Weights of a small transformer language model: 13 layers, 7921 steps.
Each number is 500 + 50 x the weight over its row's rms, rounded and kept within 0 to 999. Layers, rows and columns count from 0. Numbers have three digits each. The size before them is the row's rms in percent of the matrix's.

# layer 6 MLP up, 2688x448, rms 0.103, rows 1118-1174, columns 224-279
077:573565412476478572581530518472556420496475496453536571514553518455553453491506534565467514511555451468552533588461598434496462491387523507441512471359477477397520553521
068:448489484539465523496555490628473471365479420441458455540572498513523591472451553467457387436433429604477450535523503502422544520512506580532525516592516471574512479503
108:454398525592537490418497486537490479496527543463537542607396515491449513446515487445481525449473552525472445498546520473513418514423473512487445534503472542542552578515
102:501482482473483512451556403504429497465540552477522505492501471511529544510559543523500512514520481537451488482477489495523536441450489524594478493481561402472512442544
111:529494444617621552569448515535428555543517512515434530454521513491500563534430599425447492513598464473545425542481457504548488480462460430463496484464585483567465397461
077:496475484496486507446525516513479541531590503503544566512548510490502527463512529528533572516467459404576460520511515414447497492477495554579551569521601464489521561555
095:461523497421420522498418416487540528424530492435460613578519494452458478383386563454435575482468452543521483481467475479554488544446429558446477524423544528499535522449
105:450467513474478475472468563457381531487575551434518422472455504526499542528590459492522470537438528483510496475510644638503522470525440459444499494474545514479472460522
083:490491546541535482483496516538524477386449491474512555544560479536556498572482476549506493565512488491420531435533491531550508516584466476448498507549543580498533506490
078:473547449474520465517518527492471468488523545593593478500475436429491544582485514468649417455476502507487605468448635547466518529517477438533496509541497544519560486486
095:471578509428473453431536469549424553387463478551564462498561491407503485418514431512443463484455459515388493416556508576511463510451520462477414464446553499487499529479
100:619542612492509493433491470439492543480464526442545569451565499465439499478525471478473497529566583487563487470525459563537480536552475484447508405473530488589435541427
075:560535554465516594474508413484481573593509541444517478613495508475435432589500485535513520501513591432537564541476511575512467436436480509477481515496517451435548478469
101:470626560525514613454481537545494496494535515461472452567562380466480488540395422532563472551504504548500545440445593557484501646523519468536498385580502564503461475586
098:477413467514489537477562459444592495537542418588529481508472482520507597570440494456498501417540498485513521503460594559491484511512550508517466664476545549538496411529
093:481594493604499513511451535532507460519530519586513553489531528540465499567527505479524497499487544555443557472422510499547488494498480547449453591444418500505554415555
095:507491520545485495487553504561450506532455479554483572481428502461478408566473526456543491549459536564461523528570407511615499556510523506543413552530518448487441523421
073:565431533519466546407500427536444557488443574472523578465495507496534463446489546505519473390526547468557503482470524475436521492512395436587462481503400497604497512493
102:513570474579523516484427562585408493512527572484544595491556435469500467556412501577462483543493579459453571491533482480555614599459583563522541496466470463554624477471
106:555444539420497532539572502426388517514491487408456512479514528490451430459492484509463506584502466491481477495526461629501487559463490468560528381490451436495523451435
106:410445496395480574470469511390517412514508424469460521513491516459450509503516544462484447535478502406452422502455530500504472560573528437494516510447515538588585487553
100:459561553544469563472441564513569550533461491535573398463628538525512403487493521529484531502477510451661457495576466505471489499491523560471448537493555483452531483488
116:486410480440494421469444502522532497524453475491490551519512531514444454561516502476500575555499597666400559522544467406559451536481526469450542454521555473519545448479
085:459513482493473467516480606496478482483549519445495471566592441396341471511440537557507582479555478574484485481439436441500592481489517600487478473501487432500472573456
106:513543394599538452470546555563412459451539452504584497497524397459480461586512534499471496484540543567440481488550489488439515477522528499488474520487490524451439550568
102:485580514422420635472493538519459588539547495544529453356539475479520549491452629450598497498500521511620504473569491484337511461492509474503428572462483502598486403488
086:510597510523496466533450456507533495556501452549526417474530478483423542499585590606519516493573481452496454423466432627495539512465492442483494403497511472514455485462
127:526473532541566466501510522489503529515540554520515512561396497415462413520409535514395434484474478479468459509533470633505577606570544481456482414487444496550429502513
106:439535482484551483547438487516505464438500491490566559464482450552511529525403491503566441368572515602458519459549468569556478522515503555460487535542554495511553510525
105:534427482530531462423496472522458489527525504471482511448515512551544504460432437511443436495456532408500526596512462490472468533508470491423470451520518498494485435566
114:500479431434557467574507561467464582565545452535493531559499558550520494487520491563455473442538471436478468579444463572463564472472415482555523506473508472573449493545
106:610443508602501550417542532520460622611379468462445476546503461447480418545477461530446553474491481534540552462559441474510503493490474593490501477484450481528486462529
110:501380545578453496541432592512559418509422486430409463487432495450580475432451497549489470618452539545443562502486539575521427506491513532459502462524536468488444525531
116:405458507476480476478498566581479505436523460477524416454498500538528534499458498518379460559543443420516412612456577501596498546486526460552532546543533518445504478563
093:547449459526543494532568425449440516481384554422485493476567514411543424490459524456467407540542517560539446439518489403424493437524515511528489481502353500464462525498
096:503461492469565390549506489481484492436529448521480495474514458546499468462457521519441505531557543439481574559588472512525465445495518500548542523537464454448412486570
106:566388468498573492541591506570434429451381479484551508522619449503522582468542408440576546508485498477449532418498452510559567444551373449607413500491461461558434580557
101:470524431515480537513571494416470517395524471485529612597479481500416446508511504475342439434529540554523549478486470507435453515553442560536432512498543484579522407466
058:491491458561427457586529466491531606500463470446539423521507477385513520501527471476446471577512552424560437565463502432591573489560432582464469497552469448538510472557
110:444490582490499478452604525433614491495475495493507557521506490517482475448512445534623524508421485472514453528407532635551487442524461514404497424448550494581589557402
089:485483483558534448534487537481559518463546548442535461588478590475477471516435497497551477425578586402589524527561505534540480403533449470577561517452526570526463535420
080:601454483493542531513486539494465558607630514464461557475440519436396492513473480435516481463488413549533522534576549540489541543390489514484553444508472438521524502440
084:479533488468526514404567488508424509487490519437418567569484510524607444593497494473555467543537515554469515441576430487446558500525590562483452486527550447541526513533
102:554467502518539565376509524609501443539477506501497487447654553517582494485446545402464432360500429528476482525497503500481475442542527487490486553444450435542478536489
071:437422469593559482442509485542560494499465463442600546610577559524553506569458387506445417520391573520506524471428433508491483534586581580517517538440565431510519424578
082:411479481546555497536523481571509510526469446499518454516460474562428549448530479471456512471463443453498535521434565406455456549513468655541477578521469501422497497523
116:504562524503504547466442500530428366489541565448548510512506484508399500437496517523445512490524447518551522456574533506507463456502503552522427416539542532552525440541
103:441519487571493453541493478497542542500460517533520467475479438490499596466477474553390525409523561496441495491550454517495503508498502514568585517496451505512582496560
102:453605513411519528461490546520551408569537474541541551451503574568504461500555562507457478491498529486469416456579443487549467530595430554505549383466440494592555358497
107:475511477398452535391515514575483571520497561499449406580523422445540435489419539481489433469435487412519570436448606520563445427418447548463473422543502543443543500454
103:505544519524500474538425469523555455478547513479459470521535601452442479474509428537456417577486446491541513404496495453511424515497497513478561504419502544485442542517
106:526501519531490547505505559480564483412518459530507591476447486520472433605410493552497503547482508479556518488486509582481519511486429483504462501564424492543359459540
107:557520497490551474508583516508527463426489449430498526487533541488485468373477481469488522521434468503512519435491479559508536530496365490499497477540521437474525493456
107:494459483460453539493346412409453402524565475524436456502532551433495508622389612449496455434556547498484440565493447563503489559473510449474475438490499524517521427405
095:561442430499472565454564475470501592591414535492495412462511451509479454512512448627550529538457463532473514511537496520426514536372482527479445507540450437493573487459
092:427557514433408425536486455488460506498559562408533550526458526623435481451504514509474489512466521516427462524538487492502482462438498516441483491512473421473549458443
119:486458566557541599536510465531527380510507472565522544512548530508355414498434523409444535505551427571529612506573521558480503557429463531525501468539614564555446486432
# layer 6 MLP down (transposed), 2688x448, rms 0.103, rows 1118-1174, columns 224-279
080:485458518616548396390502584528470540519496484522443443636554480546475455489431400496535464460529499528554653560515533509562435519562425479521505460500500422561488463543
070:484498538510554482432456502571480515410516492472509525527513425565500470468465494575463533516552465501472555496537530506447489518443458477499541428410478573466467524488
109:457545454530486408490561513484547595497531563472399393558481499435523590527484537586564525539472603391452454478477599539441452514507461535489514491428444528610523509548
098:431538454473442491453428525499511535579466464458474496487498619501508474587476544508437470504450451616462447352581472532461489488609552532536453534548486530511508475504
109:571461509518418475544456456438473563500457435494561552501478514519532520502531452487545610534423564539585470466553518474496447530491570538441519491399532490408483477409
078:454485499485595486453533528506472353423434533491510558565530438508579446482461522460457440487459453522531547471619554553469467584552447545566510437517497585504440533437
094:534501494578503469472419433446493537511445512497523592395478565572589498548566505509532523545544476513473419385450520482500489473547527393547577530538531479614483481447
105:379375525445513525464433620463493467503540419496510583565465480498581541531503484538527511493474497551572552475505556528485480502445527533546470485545537536580382526503
084:532573493428437569546404444463415481488476573495435470523465566472494492445526473488518523434487603511547510480456574565470536532533497471542480529504550426522543479431
081:567554521541545489462448422565639528458554540452503537546438482492519499468455483469522454493540538504547461455427383502442485524540415535564570498478568461547499463524
093:549451467517567518545497446432634454535449479446496476488439615460495511452502536545457524384469476408572465468476481459539456553428505484472556505545504454540457485500
104:536489509458579510470439392529524433509465445417383510605511496525517548551494507534501495508462498550444476474481537471497548558557615526582362419462433445538538475489
074:649463514523580522449563478494498476477597531436428530431488454473421536495538484565488522524588510506508428450525565469493503447489481488493517471487538490564550465513
100:534505440478468508484486437547522505497469508461443460541471499519539511431491545403551482434405434448621502440507516551436554461489606538429507569555526477589516520443
102:504553454519467534564447559529545518453555422532524527451456473466471533434530457429532507588470515529466458466500495430507507563421506507531542558503599539520517532448
091:508590473550465518459462472436555529489484447473487473461568525453539437482485531509515438570560514544503412469505538520463523517510489474495526450491523549568451488499
093:428533460494532538498479577510507580442463518462447442485443549549499488486534461449473522469521444579482534487485478417543540516429437488545462482474602542493446612587
072:498487447491493503443448508523484537406494522428496473484468492469499522469420487440448431520429474471603502439451561463537556464525502497378522530597449444474464441493
099:614500463505532505503449479419539609510474555421563492506527560434611516548561406511388507521594551435449479516451541525466537554516512521641455478516510508411515534585
108:474410474541518611373573594464491551540478516501484494499503492446491447483518465434487491501349509499472524619401490465569574565551488532479536413408503589522538535529
106:579454515481572467540493526551489596425498474514522450520454421450509507478461473425447475454522484554480517521527507612510424371493511575474560504425524410467479465512
097:596474499510592518485579458553497548474453466500495530436449428393430506432458547525538466528513495461516511515500479445503507583504517507485558496447509519393475465508
124:443599542457445610509464587494508357519519495499543559518480499544583456491494495483546516485410554475389497560460512437505573551626589529494495404531530468561471512457
082:508453550550573442522548462463520429483643512462450495453463448556539451496475409528443485507404501483472494424503554488550515485422480468524493512500494463393433461529
105:470405452493507583583483496466439522432506514530532478488588559494490405548531490512511464520592518559454562427567457497483446535568588375528435432515497548448438580431
097:498398503496572482445527488557536463512552387468428490539490567575460508559501489514486490509471488494526488491587463487541390571475491527479472470501431439501524594573
087:465442573580464483444595565457451351466503449477474480547456523509380518492459473471455521555495637581473497533437550507479443485519428507568529595498497470513496526462
131:478465475447498482556479510544425507443502475531548489556439486474448458591435483487470516559521588514447512456490520521411590532519484529441540391516499466457651510528
105:487436428510548534507537493448502403551451504519443506471557527459489506390548491521413464569504436476371437509524422538495467526438579482467426555460504472499475536533
104:493447475529529561532549470506450396509515615492422470507493542500532502532525562543523526427527504498477497588498492455530479422427500529566492434430531529459517513483
116:567580544507561482506598548508529550455446489477530491595551558442511489407569426529479462492492560454501502551590484544410558464538515475531443403533458552494438493558
103:385528451540510510464488575408527547481451507575472494458480522527459487486448504519506535450479561488476484551514435461519480623628454480483501491549481496503558552510
105:434526554526517502556540466496431520509507520501600418548482511521426475496543555471461469435523464448475488556573603386508510585538561490495532442540423467492500523485
140:461502515446511509581476575501532472446347451484464464589449494449614524530514463504514562483590504402471499578432481523537558538494531477558452535451567520463525414557
092:497484540549578520533524463428554410450550494541473525611501444510517485614522577513490451456553552524516446521523483469456489477477507486453502465511523569481569570491
094:464520485605437498513538541514533461503532526482435433510614485496478514442667521489538427431458450562512482465433493600623517626472506626474475496485536555512576453425
108:535453444519395523509527465514448470456523484569444436566526514490579414569493452506507500414530529553510590548498503537511511589559427476500472522527494480532513467472
098:430500443424406493416489519415425503454495553521507563594416533522540499507438541436606540550443486422516448590499535500573544575483496574514643416396539621539470477560
061:465469551497484483447464455455433483491463531542454514545512488499479489540364447474499479601556528552514464500515454429478497468516470475475523480495525500448463411546
110:523510418410614570524542489532444387439516529579463471489573483473553488458512583500498621482579493499598469514583501494409538602485463483544500465500418509490563533472
092:517504569490408470484487484530530481478391545480441509438503481426554536485537479535446476573385569588500531602464407577440565508453519501556393463506452535521461515612
078:499509487481457411372584462491572514476503555530544473514582445588536543439503535537550393521495567449417460518463578494486542546542466491524510576474545489441528576581
083:630432520595443552548513508524501531496463445482542467510547532521378470486578508523545479470475522419496497471528601433592412468527466444549493573548482519524560504616
099:520568522430500361427581506417446420482536437501576455505449541581460466487487458447528555538440505479522450551561533375527515499461572512462510509552548417485500532513
078:558434506429456487464431608499523584534475560541485497494565457506483354505435493500487481560535488503525517486473439474507526553505458477411455533562530463577537422461
082:496399554521443553534410491503508488467412579528383515563568536467503591453475473510507451483527497471438530430426534506516541531489531532453497403593454491481423640547
117:538462451458549423383561587464524522538566515524521564521448585430540520565473479545519480534478500499449449554507457524502491479530474525456492486497433460380512489525
099:398576418595468558500530473474469526549514556591483489508538508409456521525483497523494578581482523584463527541501561578425489496563452511493523571600488522459600488546
107:524545489485508450530491477602530488581487520514453469579542554560412501455426508515502524527573484569468456530499493487538589521471471592469418480537530535581478472479
104:502579529451527589502385586546521555484376524469376431470510520577505493539490439486475528437481512474411521392391459535441486547450528522475431525514503512548512415524
096:524434514533454543500494474481412478586441536534538498558528509461543549526437531557483586560572554561518465611511501497424542555563481503526469470552480500522458459476
106:539569620514499514449412425480500566539517464469452530560474530461489495439535586540558458570610487462573520532511459604531530538532447606527484392594531503479610449460
108:476482425499458484444532510461517528560509512525596475447463523432430566498426476551565435433554504442509489512561449515479532496488504499393506501592464508589386563488
106:460537510377500555536389596447542460505513488507552445468522579521505517517522505568479528509542540592449609449574477462492579510466479459468496510406540454429475501540
092:616592491441555387518546524438527525462579471422536463566533507484415480516509439536506468592471491586475475497528507405506564474477528365576466425494452443411516480432
090:513556503630524571582459511518503502480514524532489552485597553410563487486462523473537439555511462531516451539462524469480527564532516523489537451429539539438404466567
120:454489516453546560528465514452551597495412490568568501542498513491464470466512510422530559441475447472437557638438490440451579443396576505455556398506571480488444480447